python train.py --tie_embeddings=false --init="normal" --lr_mult_o=3.0 --seq_len=512 --doc_mask=true
Each number is 128 + 24 x the weight over its row's rms, rounded and kept within 0 to 255. Layers, rows and columns count from 0. The size above them is the row's rms in percent of the matrix's.

# layer 9 MLP up, 1216x448, rms 0.0598, rows 760-780, columns 336-447
size [106 101  95 103  97  97 110  98 101 104 103  99 102 100 105  92  92  98 101 104 103]
[[ 79 137 114 115 108 158 103 146 111 111 142 165 106 133 128 169 102 132 103 145 130  81 125 132 137 114 118 167 139 125 152 111 111 132 122 168 139  79 139 129 120 131 115 143 149 111 140 130 147 156 177 119 130  96 132 135 149  88 135 136 150 110  82 124  66  91 132  74 150 148 133 143 133 138 137 116  96 151 117 188 141 152 122 170 122 110  91 147 145 124 104 139 149 142 135 123 162  87 169 132 150 134 136 111 132 148 138 178 103 129  93 115]
 [185 158 128 146  84 105 119 135 122 132 131 129 104 102 108 107 155 148 121 184 143 168 129 153  88 132 144 132  96 158  71 124 144 158 128 125 122 136 105 129 100 103 140 157 134 123 133 116 156 177 167 107 113 105 138 147 107 125 160 153 107 100 132 133 137 138 156 164 118 151 156 112 163 112 131 124 122  97 152 119 100 103 106 124 119 120 126 133 181 101 137 150 137 136 115 121 131 151 167 126 119 114  99 168 130 142 142 164 122 183 136  93]
 [137  90 119 104  85 139 114 138 144 151 110  86 169 116 128 154 111 128  69 115 116  99 115 122 145 138 121  92 130 152 134 143 159 139 151  94 127 139 143 174 157 102 142  93 164 152  99 135 141 170 129 140 152 136  95 103 147 142  94 103  99 103 114 122 129 168 131 155  94 114 143 141 120 136  80 116 132 108 117 113 137 179 142 159 169 129 129 146 171 146 137 103  91  98 110 165 133 157  90 112 157 113 148 130 140 147  93  78 156 128 107 132]
 [ 93 168 141 151 108 151 161 119  86 135 103 175 127 140  90 111 107 178 126 132 150 146  77 146 136 140 120  60 148 171 150  72 148 131 158 182 117 136 118  81 104  98  75 124 120 177 133  69 129 113 107 112 135  85 156 169 136  71  92 113  79 130 129 135 125 143 145 138 127 122 146 153 127 150 163  82 140 109 202 143 130 139 119 148 148  96 143 160 108 128 110 162 109 142 166 127 114 107 158 113  94 105 142 137 128 110  99 105 122  75  85 160]
 [101 104 135 144 115 129 135  88 112 103 113 131 141  75 129 153 111  90 101 129 121 150 148 122 107 137 108 110 148 144 107 142 158 174 104 100 142 147 142 148 131 134  73 142 128 143 102 179 138  97 108 120 134 138 115 121 102 132 142 111 102 118  97 168  90 104 170 136 130  99 130 154 161 130 162 120 123 152 119 159 121 139 105  92 119 139 174 105 100 147 106 132  57 139 147 156 141  90 138  85 176 130 137 138 124 141 119 135 115 101 120 120]
 [157 140 143 137 128 122 118 136 103 127 102 106 141 133 134 159 135 104 133 137 158 114  92 130  88 103 141 122  99 134 144 135 123 115 129 150 140 141 151 103 162 164 173 142 111 125  81 122 124 119 108 149  86  94 105 134 162 126 137  80 119 102 178 151 106 126 160 135 144 132 103 139 120 128 165 163 114 129 100 142 105 128  66 142 148 201 153 129 126  94 144 122 158 152 159 130 120 105 118  90 110 137 160 150 140 141 121 104 132 134 105  97]
 [112  98 120 108  89 121  97  90 122 139 133 142 156  97 116 143 104  97 101 156 116 107 126 104 109 174 127 131 131 125 137 133 155  89 134  92  98 152 119 138 164 124 112 135 145 154 122 152 121 145 118 187 141 180 124 145 136 150 113 115 155 196 161 118 101 132 154 154 140 128 144 174 149 106 140 125  89 137 119 181 125 171 148 111 123  97  71 118 136 151 173 109 153 174 130  97 112 160 108 132 126  73 124 115 152  89 143  84 132 131 113 117]
 [ 94  97 109 129 111 158 128 111 129 115  91 120 103 105 118 153 144 137 151 140 159 135 135 105 107 124 116 119 157 106 110 154 148  94 117 166  98 155 129 132 178 104 183 133 135 111 120 141 163 150 130 112 136 124  98 184 138  73  68 105 149 105  97 115 144  98 124 152 103 126 151 114  88 143 149 127 131 111  95  95 134  93  97 139 119 102  53 133  74 132  96 123 118  96 108 123 134 124 113 166 160 122 106 155 115 156 156  91 116 131 166 144]
 [126 134 129  95  93 134  61 108  84 112 120 115 113  99  74 163 109 122 153 126  92 132 114 131 161 114 106 126 154  94  90 145 144 125 138 162 128  99 116 126 173 103  83 131 144 148 146 106 139 110 138 110 135 118 139 150 116 173 133 163 105 112  84 136 165 128 127 125 150 130 141 122 102 136 126 142 129 115 117  52 121 132 137 137 108 102 124 126 145 130 121  97 136 102 137 119 132  96 117 157 178 140 108 155  72 147 174 124 101 124 107 143]
 [130  94 126 135 120 170 120 172 177 162 168  86 197 162 165 137 114 120  71 117 158 140 112 121 134 129 129 159 147  87 142 146 145 155 128  95 146 151 128 158 168 120 102 115 124 158  94 142 100 128  65 140  99 164  95  71 123 125 146 101 183 108 134 137 133 100 111 116 177 103 114 151 134 122 159  95 146 136 131 138 126  92 115 143 108 129 146 110 132  88 114  82 113 132 130  90 101 123 166 183 161 150 119 127 139 146 155 139 111 136  97 109]
 [165  83 104 163 140 137  96 116 168 135 158 129 132 147 117 125 125 120 123 143 127 171 120 110  91 151 134 128 123 104 100 130 111 107 168 147 113 119 138 103  89 105 161 159 128 131 164 136 126  95 106 112 121 126 167 107 116 123 120 133 178  79 116 144  80 114 125 133 145 140  90 102 171  73 146 103 151 125 138 136  95 132 150 187  97  98 132 118 127  99 149 113  65 147  71 108 126 155 144 106 161 155  82 125 150 163 143 147 121 106 109 148]
 [126 123 117 120 118 136 148  77 144 138 137 160  95 151 160 105 137 124 142 150 114 105 177 108 114 105 137 128 132 195 124 129 117 149 127 145 102 138 166 130 161 157 148 127 131 106 155  70 131 206 158  88  63 126 146 142 184 136 115 100 106 148 138 176 144 147 134 128 100 129  90 101 123 134 134 113 109 168 115 119 147 137  65  92 145 123 113 141 118  84 117 124 115  94 115 144 122  73 132 131 208 122 126 166 136 164 104 102 151 121 154 123]
 [122 112 106 130 135 131 140 112 141 101 115 159 119 127 130  97 117 112  96 150 185 173 150 137 128 139  94 124 130 124 133 139 159 125 106  95 113 160 107 134 113 112 100 104 115 115 160  95 144 117 128 151 113 132 133  81 111  78 158 104 126  77 114 156  97 113 182 140 113 129 123 106 118 137 113  95 116 111 119 186 137 131 106 117 105 174 121 177 102 132 142 135 154 154  80 136 142 146 119 141 205 193 119 118 137 139  83 136 120  94 152 126]
 [ 99 135 114 152 133 120 144 132  98 128 155 137 155 139 181 118 108 123 148 106 137 103  98 165  83  69 127 113 138 114 113 149 125 160 113 126 115  95 121 189 159 144 103 168 142  77 125 111  96 121 131 170 121 124 103 152  95 105 119 158 102 146 178  92 129 145 159 158 115 114 118  95 135 122 115 121 131 164 153 102 116 139 126 123 124 108 137 160 130 100 128 149 155 146 105 130 165 131 124 143  59 162 126 112 135 137 134 138  96  95 133 119]
 [108 107  93 126 105 161 130  74 102 131  98 142 132 129 144 154 102  86  99 142 152 137 161  92 124 147 169 174  92 144 175 138 145 113 137 106 135 125 107 123 174 118 156 125 163 122 145 125 120 125 148 109 146 166 113 164 135 130 136  97  99 113 134 167  98 138 126  99 127 149 136  70 110 131 117  87  97 168 172 130 115 143 154 125 125 133 134 117 143 118 157  93 104 155 108  92 115 100 146 134 137 130 130 117 145 110 162  82 190 130 117 115]
 [114 125 154 107 117  89 162 170 101  92 131 131 138 163 150  90 138 117 121 105 140 134 119 138 145 135 108 153 143 132  94 165 116 114 104 173 145  93  96 104 127 128 113 142 107 112  81 121 153 105  84 112 125 131 150 129 126 102 101 168 114 127 111 109  97 144 181 140 130  85 128 108 101 109 157 151 108 140 110 100 121 141 171 163 121 115 132 142 109  93 139 118  92 126 115 115  94 128 158 123 122 124 151 119 129 110 119 119 209 108 117 135]
 [146 171 126 129 132 116 120  90 152 141 131  84 122  92  93 117 124 137 139 124 121 122 128  89 124 122 103 128 151 137 171 151 140 133  94 115 134 139 181 127 126 102 126 117 163  98 122  85 161 150  99 121 106 135 110 144 126 132 128 131 122 125 106 141 147 125 139 125 112 141 169  81 147 169 105 119 106  86 149  94 128 120  94 111 105 101 132 129  91  85 127 159 114  97  75 107 178  64 108 128 122 131 165 162 140 110 153 157 125 137 129 120]
 [112 143 145 145  98 130 134 102 113 149 117 122 177 103  95 133 140 165 135 119 144 149 140 120 145 112 152 150  86 128 137 119 123 169  88  92  94  85 103 180 110 157 138 118 159 136 131 152 125 125  66 150 118  92 101  80 121 173 133 117 102 110 112 149 163 116 127 134 147 131 142 126 114 124 163 140 126  98 116 137 104 136 123  95 106 148 177 140  48 180 156 120 143 150 166 135 130 134 154 137 138 122  97 103 112 138 117 134 132 112 128 132]
 [110 151  75 149 123 111 124 149 118 137 116 131 120  90 131 152 152  80 148 142 143 111  88 127 134 176 129 129 155 114 130 131 157 116 156 105 106 144 141 145 131 120 123 126 110 101 142 132 112 133 130 153 109 101 141 133  91 108 128 131 116 127 165 148 173 172 140  70 121 124 166 130 146  93 188 138  99 140 132 140 145 146 131 133 181  91 107 130 115 146 141 133 133 136 139 120 161 140 125 137 119 134 124 115 110 163  87  88 145 124 132 140]
 [126 146  87 137 127 137 109 119 110 148 119 112 122 136  86 133 146 146 103 137 169 145 149 106 106  73 125 117 112 122 170 133 133 166 175 128 148 154 125  87 113 166 139 147 122 155 104 166 128 112 170  97 105 126 147 115 125  86 128 121 101 137 130 123 164 120 149 107 106 164 153 158 113 162 124 138 116  87 143 123 151 157 140 107 140  88 139  86 141 178 147 142 129 140 138 159 134 138  82 118 132 135  86 115  97 123 106 137 168  92 160  87]
 [123  87 120 124 149  88 122 131 120 150 167 101 114 156 134 140 114 150 133 193 153 144 115 132 141 120 144 126 142 120 139 145 109 129 127  79 126 140 105  73  96 112 110 102 101  67 102 115 109 140 106 121 151 159  91 133 155 126 120  91 112 104 112 158 111 131 115 131 140 142 104 136 110 198 127 153  88 131  91 105 125  70 146 109 180  98 113 120 139 146 141 143 124 109 155 123 166 107 124  98 138 135 101  81  95 110 148 137 108 157 142 108]]
# layer 9 MLP down (transposed), 1216x448, rms 0.0575, rows 760-780, columns 336-447
size [104 104  98 100  97  97 104  97 102 103  99 103  99  99  98  94  97 100  99 100  95]
[[138 139 129 124 109 118 165 131 127 136 101 125 193 131 109  95 129 180 110 146  75 140 125 111 127 131 116 137 123 142 135  94 164 118  95 137  94 111 165  88 131 124 118 120 150 131 162 114 159 125 127 147 139 123  78 128  80  93 139 101  84  74 145 127 109  94 142 121 149 164 142 135 131  68  96 140 142 129 146 140 121  89 147  96 123  92 150 114 130 123 144 144 103 114 111 149 123 103 131 120 126 144 154 135 130 160 121 134  94 101  73 114]
 [128 113  82 133 116 141 125 129 119 182 119 103 118 125 112 116 144 109 125 105 140 130 124 184 128 101 111 114 151 156 127 106  89 115 167  99 121 124 162 124  78 103 139 135 134 144 112 138 101 174 151 138 127 165 108 153  98 132  95 103 147 155 145 153  98 129 112 140 115 128 148 126 117  86 166 110 126 126 136  99 121  80 129 109 106 136 100 119 135 136 126 148 148 119  93  94 117 118 105 196 108  92 156 122 145 174 155 158 154  87 160 117]
 [ 91 171 122 106 133 114 145 137  75  67 167 137 148 130 109 163 109  99  95 146  96 130 102 138 167 121 123 145 180 148 133 101 141 170 126 158  91 120 124 112 103 142 118 120 165  96 127 141 122 134 122 137 146 128 105 143 109  86 136 121 121 169  71 139 125 159 113 148 147  72 128 113 142 110 184 126  80 116 120 152 159 126 130 134 124 139 138 101 129 117 130 102 135 142 130 114 145 141 147 142 124 131 101 122 133 149 122 105 111 116 141 123]
 [145 148 126 117 125 150 124 123 110 141 121 155 133 144 109 121 108 107 162 131 135 116  97 121  96 125 112 131 110 113 137  87 177  95 143 174 137 134 124 147 163 140 154 120 132 122  92 105 110 155 191 116 175 128 132 151 101 113 110  83 142 174 192 101 135 143 113 114  93 147 133 174 141 129 136 147 153 149 138 169 111 145 116 122 107 155 172 123 127 138 163 154 107 163 136 137 134 162 121 117 187 139 160 128 143 134 136 130 105 132 131 174]
 [124 200 144 107  99 134 129  93 110  93 149 149 142 136 130  99 133 117 103 145 126 106 126 107 144 169 139 151 160 129 163 100  83 102 100 154 120 133 126  92 141 137 188 159 131 113  87 122  81 127 135 140 111 117 111 104 125 118 147 131 121 147 151 125 144 109 140 145 150 109  82 149  98 129 138 128 165 144 139 140 151 161 115 108  98 164 132 106 109 125 178 155 104 135 103 123 143 184 136 149 174 136 107 139 119 128 136 135 133  83 145 151]
 [131 169 123  88 176 160  66 129 118  91 119 126  99 136 123 115  82 123 105  97 139 145  97 121  89 137 125 135 137 158 119 160 139 105 138 173 127 136 162 127 128 108 105 132 146 126  74 125 116 133 133 171  96 117 130 122 118 142 106  88 119 112 155 161  97 152 125  96 148 151  86 107 141 151 168 129 152 125 120  85 116 130 111 114 169 148 138 147 132 143 141 120 118 136 178 170 146 114 168 116 132 183 149 119 140  97 117 106 173  99 131 124]
 [150 168 156 122  79 159  71 150 102 127 139 154 148  69 109  95 147 123 136 170 125 149  91 136 135 150 174 131 118 131 144 157 159 132 130 161 132 102 139 114 134 153  96 141 128 155 127 139 130 115 109 167 129 148 164 130 136 125 101  97 153  94  91 118 145 122 147 140 179 109 190 182 114 178 107  94 120 147 168 135 164 175 128 135 120 127 141 152  98 112 148 147 101 183 146  75 170 113 152 143 103  83 138 120 146 132 109 125 119 110  91 125]
 [143 159 146 163 101 132 117 139 142 143 125 111  79 115  95 113 153 123 141  98 118  83  63 157 130 106 108 121 161  81 104 133 149 132 183 139 103 139 171 142 153 121 147 119 113 122 141 152 138 133 118 116  83 132 158 125 129 135  87 120 167 159 129 110 143 140 147 119 159 133 149 129 150 152 134 107 107 179 107 160 160 131 136 150 129 113 131 130 120 122 143 111 123  85 127 147 139 104 161 166 140 101 166 101 166 131 124 136  98 106 129 140]
 [107  93 162 111 141  94 106 145 121 138 126 122  99 114 103 120 147 119 146 147 115 141 103  96 103 145 105 119 140 141 165 182 109 124  93 114 132 151 112 106 139 167 124 109 184 139 124 109 154 185  79 152 132 140 115 129 159 118 130 111 175 131 144 127 155 109 167 128 183 155 181 154 123 111 158 114 156 135 196 134 140 147 162 132 138 145 110  74 150 124 116 142 129  93 115 135  95 174 166 147 141 135 134 170 140 117  82 150 147  78 146 142]
 [115 129 133  71 115 147 101 129  99 130 134 129 181 199 109 138 138 140 102 116 117 118 128 102 118 128 143 110 105 102  94 120 136 143 120 112 146 165 112 134 154 119 159 124 104 124 126 121 124  97  96 151 143 126 107  96 145 139 113 117 151  95 118 108 151 132 113 140 154 107 132 123 167 111 113 110  83 136 120 156 134 123 163 125 101 129 103 180 153  94 127 146 139 133 140 134 145 164 159 150 163 107 110  83 110  96 121 126 117 131  94 123]
 [147 128 122 109 176 174 150 171 153 119 125 123 151  95 158 160 166 128 132 147 131 113 163 120 138 132 132 147 113  98 134 139 117 154  96 149 110 152 142 110 161 134 153 149 142 120 136  88 156 116 151 104 109 131 147 151 114  88 132 164 127 150 127 142 128 135 134 144 150 110 147 125 115  38 141  93 118 123 196 144 139 155 118 124  98 128 123  77  49 162 113 120 109 136  99 191 132  90 106 132  95 149 145 118 122 145 113 122 119  80 140 151]
 [155 151 134 103  94  91 111 163 137 130 131 158 149 102 116 174 130  95 109 126 119 109 150 140 142 137 119 174 168 109 143 154 113 145 158 120 140 136 152 111 116 149 105  98 106 128 133  92 133 147 125  89 127 151 148 102  81 151 165 127 142 107 158 108 110 153 156 127 106 136 119 157 170 157  96 103 107 105 146 163 125 100  90 145 119 140 127 174 114  98 135 149 102 143 128 110 137 145 112 164 127  94  78  80 106 164 129 165 120 150 139  86]
 [126 126 115 139 140 131 116 146 129 147 108 157 130 113 126 139 129 126 131 133 121 151 137 174 118 149 163 147  60  84 119 170 113 124 127 118 125 199 135 133 149 120 150  84 143  76 163 123 114 147 162 122 123 135 125 147 119 149  98 103 128 161 172 112 132 109 211 122 121 130 128 171 126 141 133 141 117 105 125 137 121 117 129 118 107 173  96 179 142 155 134 139 126  80 109 151 128 114 162 102 116 168 110 142 110 138 135 166 105 135 134  92]
 [167 130 120 110 107 126  95 110  91 145  85 107 151 115 138  81 108 140 121 167 179 127 100 171 126 111  68 114 145 152 120 124 106 170 133 136 117 136 151  52 134 164 123  99 128 109 117 111 132 128 168 136 101 118 101 103 125 156 134  79 138  97 140  98 172 141 143 129 140  95 141 112 137 171 132 135 133 181 142 123 140 141 124 134 136 158 143 133 107 119  85 109 148 118 100 157 133 144 151 158  84 120 121 123 130 110 144 103  95 160 152  87]
 [ 95  97  93 128 123 121 105 107 128 108 125 100 139 128 142 133 132 169 149 106 139 105  94 100 123 159 166 105 153  95  98 144 112  89  97 135 151  96 141 133 122 139 112 106 103 130  99  90 118 157 141 120 112 178 109  94 112 144 130 122  90 136 105  97  84 139 135 140 101 150 125 125 117 113 145 115 123 131 131 158 136 123 149 105  99 145 162 133  83 152 110 105 142 135 144 101 105  90 127 106  77 127  90  95 160 121 156 127 133 150 120 146]
 [133 116 132 165 126 126 141 139 165 122 101 126 117 162 143 131 139 104 148 117 103 117  76 121 114  96 136 152 161 149  87 110 107  92 110 110 114 101 137 127 145 136 183  99 130 127  94 169 132 189 125 177 130  79 131 111 161 150  84 128 116 117 134 134 138 164 131 173 112 135 179 113 151 105 116 147 102 157 136  80 117 128 132 145 111 128 148 140 117 102 155 126 132 199 146 105 120 111 125 121 135 119 136 173 126 186 159 138 123 156 113 120]
 [107 150 143  92 150  76 129 137 137 120 151  89 134 169 121 136 123 127 141  94 131 139 139 153 110 164 139 153 141 128 133 173 112  86 149 142 172 141  85 125 127 128 129 155 102 109  91 148 141 131 135 115 111 133 100 147 152 153  93 104 116 116 139  71 144 118 159  90  87 121 121 150 132 101 140 133  83 147 144 133  71 132 135 127 120 103 189  97  91 129 174 130  98 118 175 125 125 128  67 113 143 118 137 139 191 124 107 167 113 136 163 120]
 [ 77  58 129 168 159 125 132 125 130 128 102  81  80 149 137 120 111 132 124 120 108 167 155 140 111 143  96 129  80 104 130 112 125 120  93 148 146 127 102 138  83 101 157  72 137 140 131 118 117 128 116 161 132 141  71 117  96 155 143 144 136 145 116 120 113  82 105 142 107 109 163 195 109 143 182 148 129 118  99 155 105 126 114 115 195 101  85 145 126 158 131 126  90 123 142 137 143 116 142 176 134 123 137 119 101  87 157 134 117 105 106 162]
 [160 139 151 119 103 139 121 100 154 155 113 125 155  94 147 113 117 137 172 162 135 164 134 111 188 154 120 140 101 150 144 124 145 124 111 162 105 122 143 114  87  97 128 140 171 118 148 112 103 121 141 135 150 104 146 132 100 184 118 119  90 120 104 151 116 125 200 123  95 166 106 127 118 118 179 134 132 108 167 112 170 118 142 126 125  98 105 136  86 162 104 101 151  95  96 105 114 108 132 117 162 122 131 115 130 121 112 121 134 179 128 139]
 [114 124  96 161 129 111 134  66 133 122  74 158 145 131 118 121 128  89  98 128 149 122 141 149 139 166 129 152 118 108 135 131 101  97 144 122 120  89 126 175 148 138 141 147 114 153 148 129 171 158 177 118 104  99 126 130 141 135  87 131 156 175 137 137 159 147 136 122 163 148 166 128 135 169 114 131 111 108 134 114 132  96  95 118  96  60 116 110 158 167 143 114 178 153 158 118  85 145 157 103 148 111 133  73 117 142 129 104 121  73 132 127]
 [101 137 144 126 126 106 104 100 128  94  91 120 141 133 121 109 115 107 134 120 137 144 125 138 166 107 110 143 103 155 103 164 102 127 126 134 141 111 106 101 115 140 132 137 146  98 106 121 125 140 133 146 116 114 140 146 170 120 129 120 180 163 122 129 152 149 111 131 153 110  94 135 121 121 112 175  79 150 137 152 107  82 151 164 111  81 171 124 113 140 145 123 130 135 144 123 110  97 151 107 135 105 179 131 143 136 125 177 108 187 128 114]]
# layer 9 MLP gate, 1216x448, rms 0.0571, rows 761-780, columns 336-447
size [105 104 104  99  97 101 101  98 107  98  99  98 102  97  94  92 103 100 102 105]
[[132 120 122 101 123 103 117 140 152 110 118 127  63 114  88 114  82 118 113 135 101 149 107 154 100 172 130  98 126 131 121 132 104 131 146 161  89 151 151 110  84 155 186 147 139 113 138 140 128 181 166 122 140 131 150 104 126 155 163 162 106 138  91 151 125 139 132 173  92 108 128  94 154 164 148 117 120 136 106 140 109 156 143 101 101  99 146 120 190 147 123  69 155 102 132 148 113 138 104 112  91 146 135 153 123 143 140 136 125 116 136  97]
 [147 148  92 143 115  92  69  98 153 107 129 142 139 136 113 156 158 125 109 137 121 136  84 136 175  99 144 162 114 133 164 116 114 134 161 133 121 119 183 117 132 121 121 129 113 144 106 107 127 153 136 142  77 154 124 146 151 122 152 154 135 113 106 128 141 136 180 134 137 140 165 128 104 139 115 129 125 122 132  98 137 114 128 123 100 165 110 136 107 127 135  90 134 118 125 151 158 151 138  99 125 143 126 100 121 124 103 150 111 155 136 161]
 [109 103 119 151 130 166 109 107 142 100 110 133 102 133 140  95 121 135  82  94 126 133 148  96 129  99 142 123 119 132 121 155  95 170 130 151 134 136 154 109 137 182 135 125 121 113 141 144 143 136 128 124  99 144 109  99 128 140 143 122 141 124 129 148 142 123 107 178 158 104 141 126  96 110  99  60  90 141 132 115 118 132  90 152  91  78 127 129  78 123 104 102  95 127 131  76 111 166 160 111 127 164  95  91 133 156  86 109 133 142 138  59]
 [117 128 130  82 163 117 134 140 114 101 114 136 104 156 101 147 119 119 141 128 162 130  95  85 113 101 143 142  97 112 155 125 161 153 124 134 141 126 167 103 117 157 117 110 146 162 133 113 107 110  99 133 151 129 139 108 119 135 120  90  83 135 152 161 135 110 160 126 137 136 122 110 129 141 160 179  99  99 145  93 127 100 165 180 177 112 124 127 104 136 117 125 149 161 105  76 103 150 161 156 139 112 128 118 187 124 160  99 133 163 117 160]
 [174 121 113 163 149 168 107 119 127 122 101 111 117 121 171  76 109 101  96 109 144 182 101 109 163 113 111 134 157 130 141 158 145 123 100 116 147  96 120 149 130 122 135 104 156 162 106 123 164 125 112 159 119 108 150 104 120 109 133 151 134  80 132 127 108 176  96 116  85 137 177  64 127 155 135 155 152 100 143 107 125 175 153 146 135 141 109 148 141 115 149 116 140  69 118 138 116 127 140 127 137 143 141 145 148 128  88 142 114 114 166 121]
 [126 161 121 129 142 120 166 138 138 145 119 119 126 108 154 134 141 133  69 110 156 135 143 129 112 156 117 110 154 127 154 145  92 141  92 121 131 107 118 134 138 150 116 115 140  91 173 120 128 159 116 109 145 115  81 113 132 111 182 146 106 148 166  90 163  92  90 122 149 113  71 127 123 146 165 139 155 124 105 117 112 117 126 129  79 126 141 149  92 135 139 144 118  60 147 125 115 115 112 151 140 174 131 131 147 151 150 131 148 166 154 144]
 [156 165 149 114  97 118 128 130 153 125 134 108 113 133 145 141 125 111 152 160 152 120  82 132 115 172 166 114 163 141 141 139 152 130 116  97 160 109 160 193 112 154  96 126 131 133  90 157 117 168 148 106 115  90 112 110 100 198 169 141 162 127 171 143 151 166 158 144 132 110 128 145 109 117 158  98 103 163 124 142 123  82 115 146 138 133 117 148 159 151 160 133 121 113  88 118 138 129 137 111 129 165 126 158 165 119 153 150  73 135 146 104]
 [103 147 104 170 114  86 139 171 117 113 131 136 166 125 147 167 111 103 119 146 113 151 132  95 167 128 138 115 131 142 104 132 119 125 154 115 106 136 119 179 123 162 142 119 129 115  94 116 108 149 146 138 105 115 128 149 106 149 113 107 136  88 133 150 130 127 143 137 112 122 157 131 160 169  91 131 140 164 157 165 140 136 147 165 105 132 133 131 118 121 171  95 126 163 140 127 107 145 179 171 138 135 162 141 139 112 100 161  91 152 188 125]
 [119 143 156 123 138  82 110 126 151 120 163 107 178 128 118 125  85 112 160 162 146 111 100 140 125 135 157 115 128 158 144 173 143 142 112  95 130 107 149 134 112 134 145 155 123 124 144 142 139 165 127 130  81 172 116 103 124 134 160  82 137 137  99  90  89 109  83 132 142 127 156 124 151 120  79  79 163 150 125 117 140  98 140 180 152 137  86 117 126 130 164 119 155 129 112 145  93 123 161 113 141 130 161 116 170 127 174 140  96  97 123 104]
 [114 124 151 134  95 131 142 120 120 113 113 151 157 156 108 131  97 113 115 136 106 126 146 168 114 114 105 106 119 120 113 126 144  86 163  91 127  61 133 145 115 159 114 115 143 164 111 132  98 111 124 146 109 111  78 147 137 155 122 107  87 109 143  99 101 167 115 125 106 172 105 101 153 119 123 120 115 151  99 125 155 135 144 142 159  92 142 150 135 158 124 128 167 169 120 103 131 168 122 136 109 114 144 143 113  60 112 100 138 104 186 129]
 [138 112 179 106 124 102 172 168 108 160 150 167 133 117 128 111  56 108 151 101 131 149 120 151 151 107 127 112 126 104  96 130 148  81 151 135  79 123 106  75 126 150  98 147 181 119 160 150 121 127 134  97 135 138 176 160 159 159 145 102 191 122 142 131 102  95 136  78 124 153 127 110 117 164 127 127 110 144 135 132 157 128  90 141 106 117 120 154 158  97 125  77 133 148 109  86 110 115 120 138 150  84 121 145 115 135 136 117 111  91 100 101]
 [145 107  79  96 132  82 123  96 120 110 134 152 158 135 127 136  81  95 102 141 114  99 130 144 113 118  70 176 138 147 137 155 122 128 145 133 140 152 154 151 102 167 121 148 119 136 151 115 157 114 118 153 124 115 138 180 105 140 121  95 142 126 182 114 111 162 123  94 111  98 111 155 112 108 134 125  99  95 137 138 112 105 122 144 120 103 120 138 201 137 101 133 143  97 172 194 142 134 138 161 154 149 120 159 157 147 128  92 127 129 162 138]
 [132 159 152 171 155 115 137 172 111 128 148 109 124 129  98 113 155 132  85 121 144 130 110 124 133 149 138 124 143 128 134 120 111 157 123 151  89 137 161 128 135 148  81 122 174 157 129 116 131 138 132  83 134 142 133 109 106 145  93 134 134 136 135 114 131 147 140 102  99 130 148 139 114 143 103 100  86 161 122 124 121 103 185 115 129 126 103 173 131  92 105 101 117  81 110 103 112 142 139 169 125 128 125  88 162 111 125 140 109 111 110 135]
 [148 118 101 130 115 142 129  93 153 113 103 141 126 201 133 110 154 124 115 120 158  90 147 133 139 159 129 127 109 121 140  68 129 186 151  89 148 151 156 116 128 133 151 144 101 123 120 126 152 122 105  95 132 175 151  82 101 130  81 139 125 124 125 117 127 123 136 121  92 145 127 132 123 139 128 127 170 169 128 128  86 106 144 159 107 148 131 136 120 110 102 120 145 124 129 168  93 146 141 131  83 114 134 138 141 122 120  71 125 130  98 163]
 [133 153 129 145 100 138  65 154 159 142  97 148 115 173 148 139 141 116 125 194 108 128  91 158 149  90 107 135 117 138  81 153  79 137 112 129 120  93  80 116 130 124 133 179 111 139  66  98 152 105 115 135 128 113 156 142 158 124 129  87 133 161  90 145 156 134 135 145 135 131 119  97 107 158 117 142 133 151 118  55 170 128 120 180  93 201 119 155 105 114  48 128 137 128 117 132 119 136 111 139 127 135 129 138 132 140 104 157 139 157 164 177]
 [117 124 137  90 135 123 146 148 109 158 145 136 123 140 132  89 147 118 138 122 131 136 134 155 156  85 143 114 145 163 106 130 109 112 144 122 175 174 140 157 168 151 108 166 159 133 116 113 153 141 107 130 175  90 144 158  95 101 103 121 158 111 113 160 122 159  88 184 146 108 126 105 129 122 123 109 128 136 151 153  93 167 136 144  90 145 113 145 129 145 166 142 111  95 124 165 171 160 127 159  91 103 135 109 132 111 104 146 140 143 102 165]
 [118  97 106 123 117 122 118 107 113 124 123 122 121 130 119 153 139 122 130 149 128 157 119 136  95 154 123 147 143 113 105 140 113 117 150 184 130 151 139  87 133 104 130  84 159 145 136 131 104 138 108 139 108 105 200 184 115  98  98 107 122 149  85  92 153 145 162  75 102 145 148 194 152 122  93 106 131 148 129 137 151 137 127 105 142 110 105 112 135 158 132 178 141 126 145 107  95  92 126 122  83 134 126 122 131 120 133 137 154 126 101 135]
 [116 101 125 100 124 146 142 139 115 132 163 121 130 108 182 117 123 105 152  95 129 135  91 138 131  81 160 137 163 159  91  87 123 136 112 131 144 119 126 136 109  85 119 146 148 120 136 141 138 138 145 136  72 107 133 139 146 105 134 145  99 112 102 181 103 127 137 118 170 134 108  88 139 117 135 118 126 121 109 123 119 108 126 107 141 153 117 111 130 102 127 110 139  99 155 171 153  61 151 130 142 144  78 139 108 121 145  98 133  89 142 131]
 [107  92 108 151 106 109 108 128 145 150 136 129  99 162 127 108 109 110 167 142 140 127 151 149 137 140 157 121 146 133 148 125 122 171 121 155  98 118 135 101 102 135  86 133 153 147 137 104 192 151 115 156 120 174 148 103 132 101 141 174  85 116 127 123 119 120 130 128 144 179  63 121 126 107 150 146 124 152 139 121 154 150 129 129 145 157  75 157 115  98 151 131 111 134 106 109 173 159 115 143 116 107 117 134 171 188 151 119  78 132  98 142]
 [114 174 130  93 122 168 157 131 108 142 138  97 122 150 131 124 134 149 138  95  94 146 133 109 132 107 107 105 112 116 138 103 150 157 139 137 113 130 170 168 109 154 122 100 100 125 113 159 141 121 119 107 139 134 114 138 101 158 146 141  63 153 172 142 118 151 136 142  83 111 111 168 132 146 100  78 182 111 118 130 131 194 142 101 132 153 123 157 142 128 142 134 113 121 140 141  90 137 115 133 135 163 140  80 152  94 108 114 122 124 138 146]]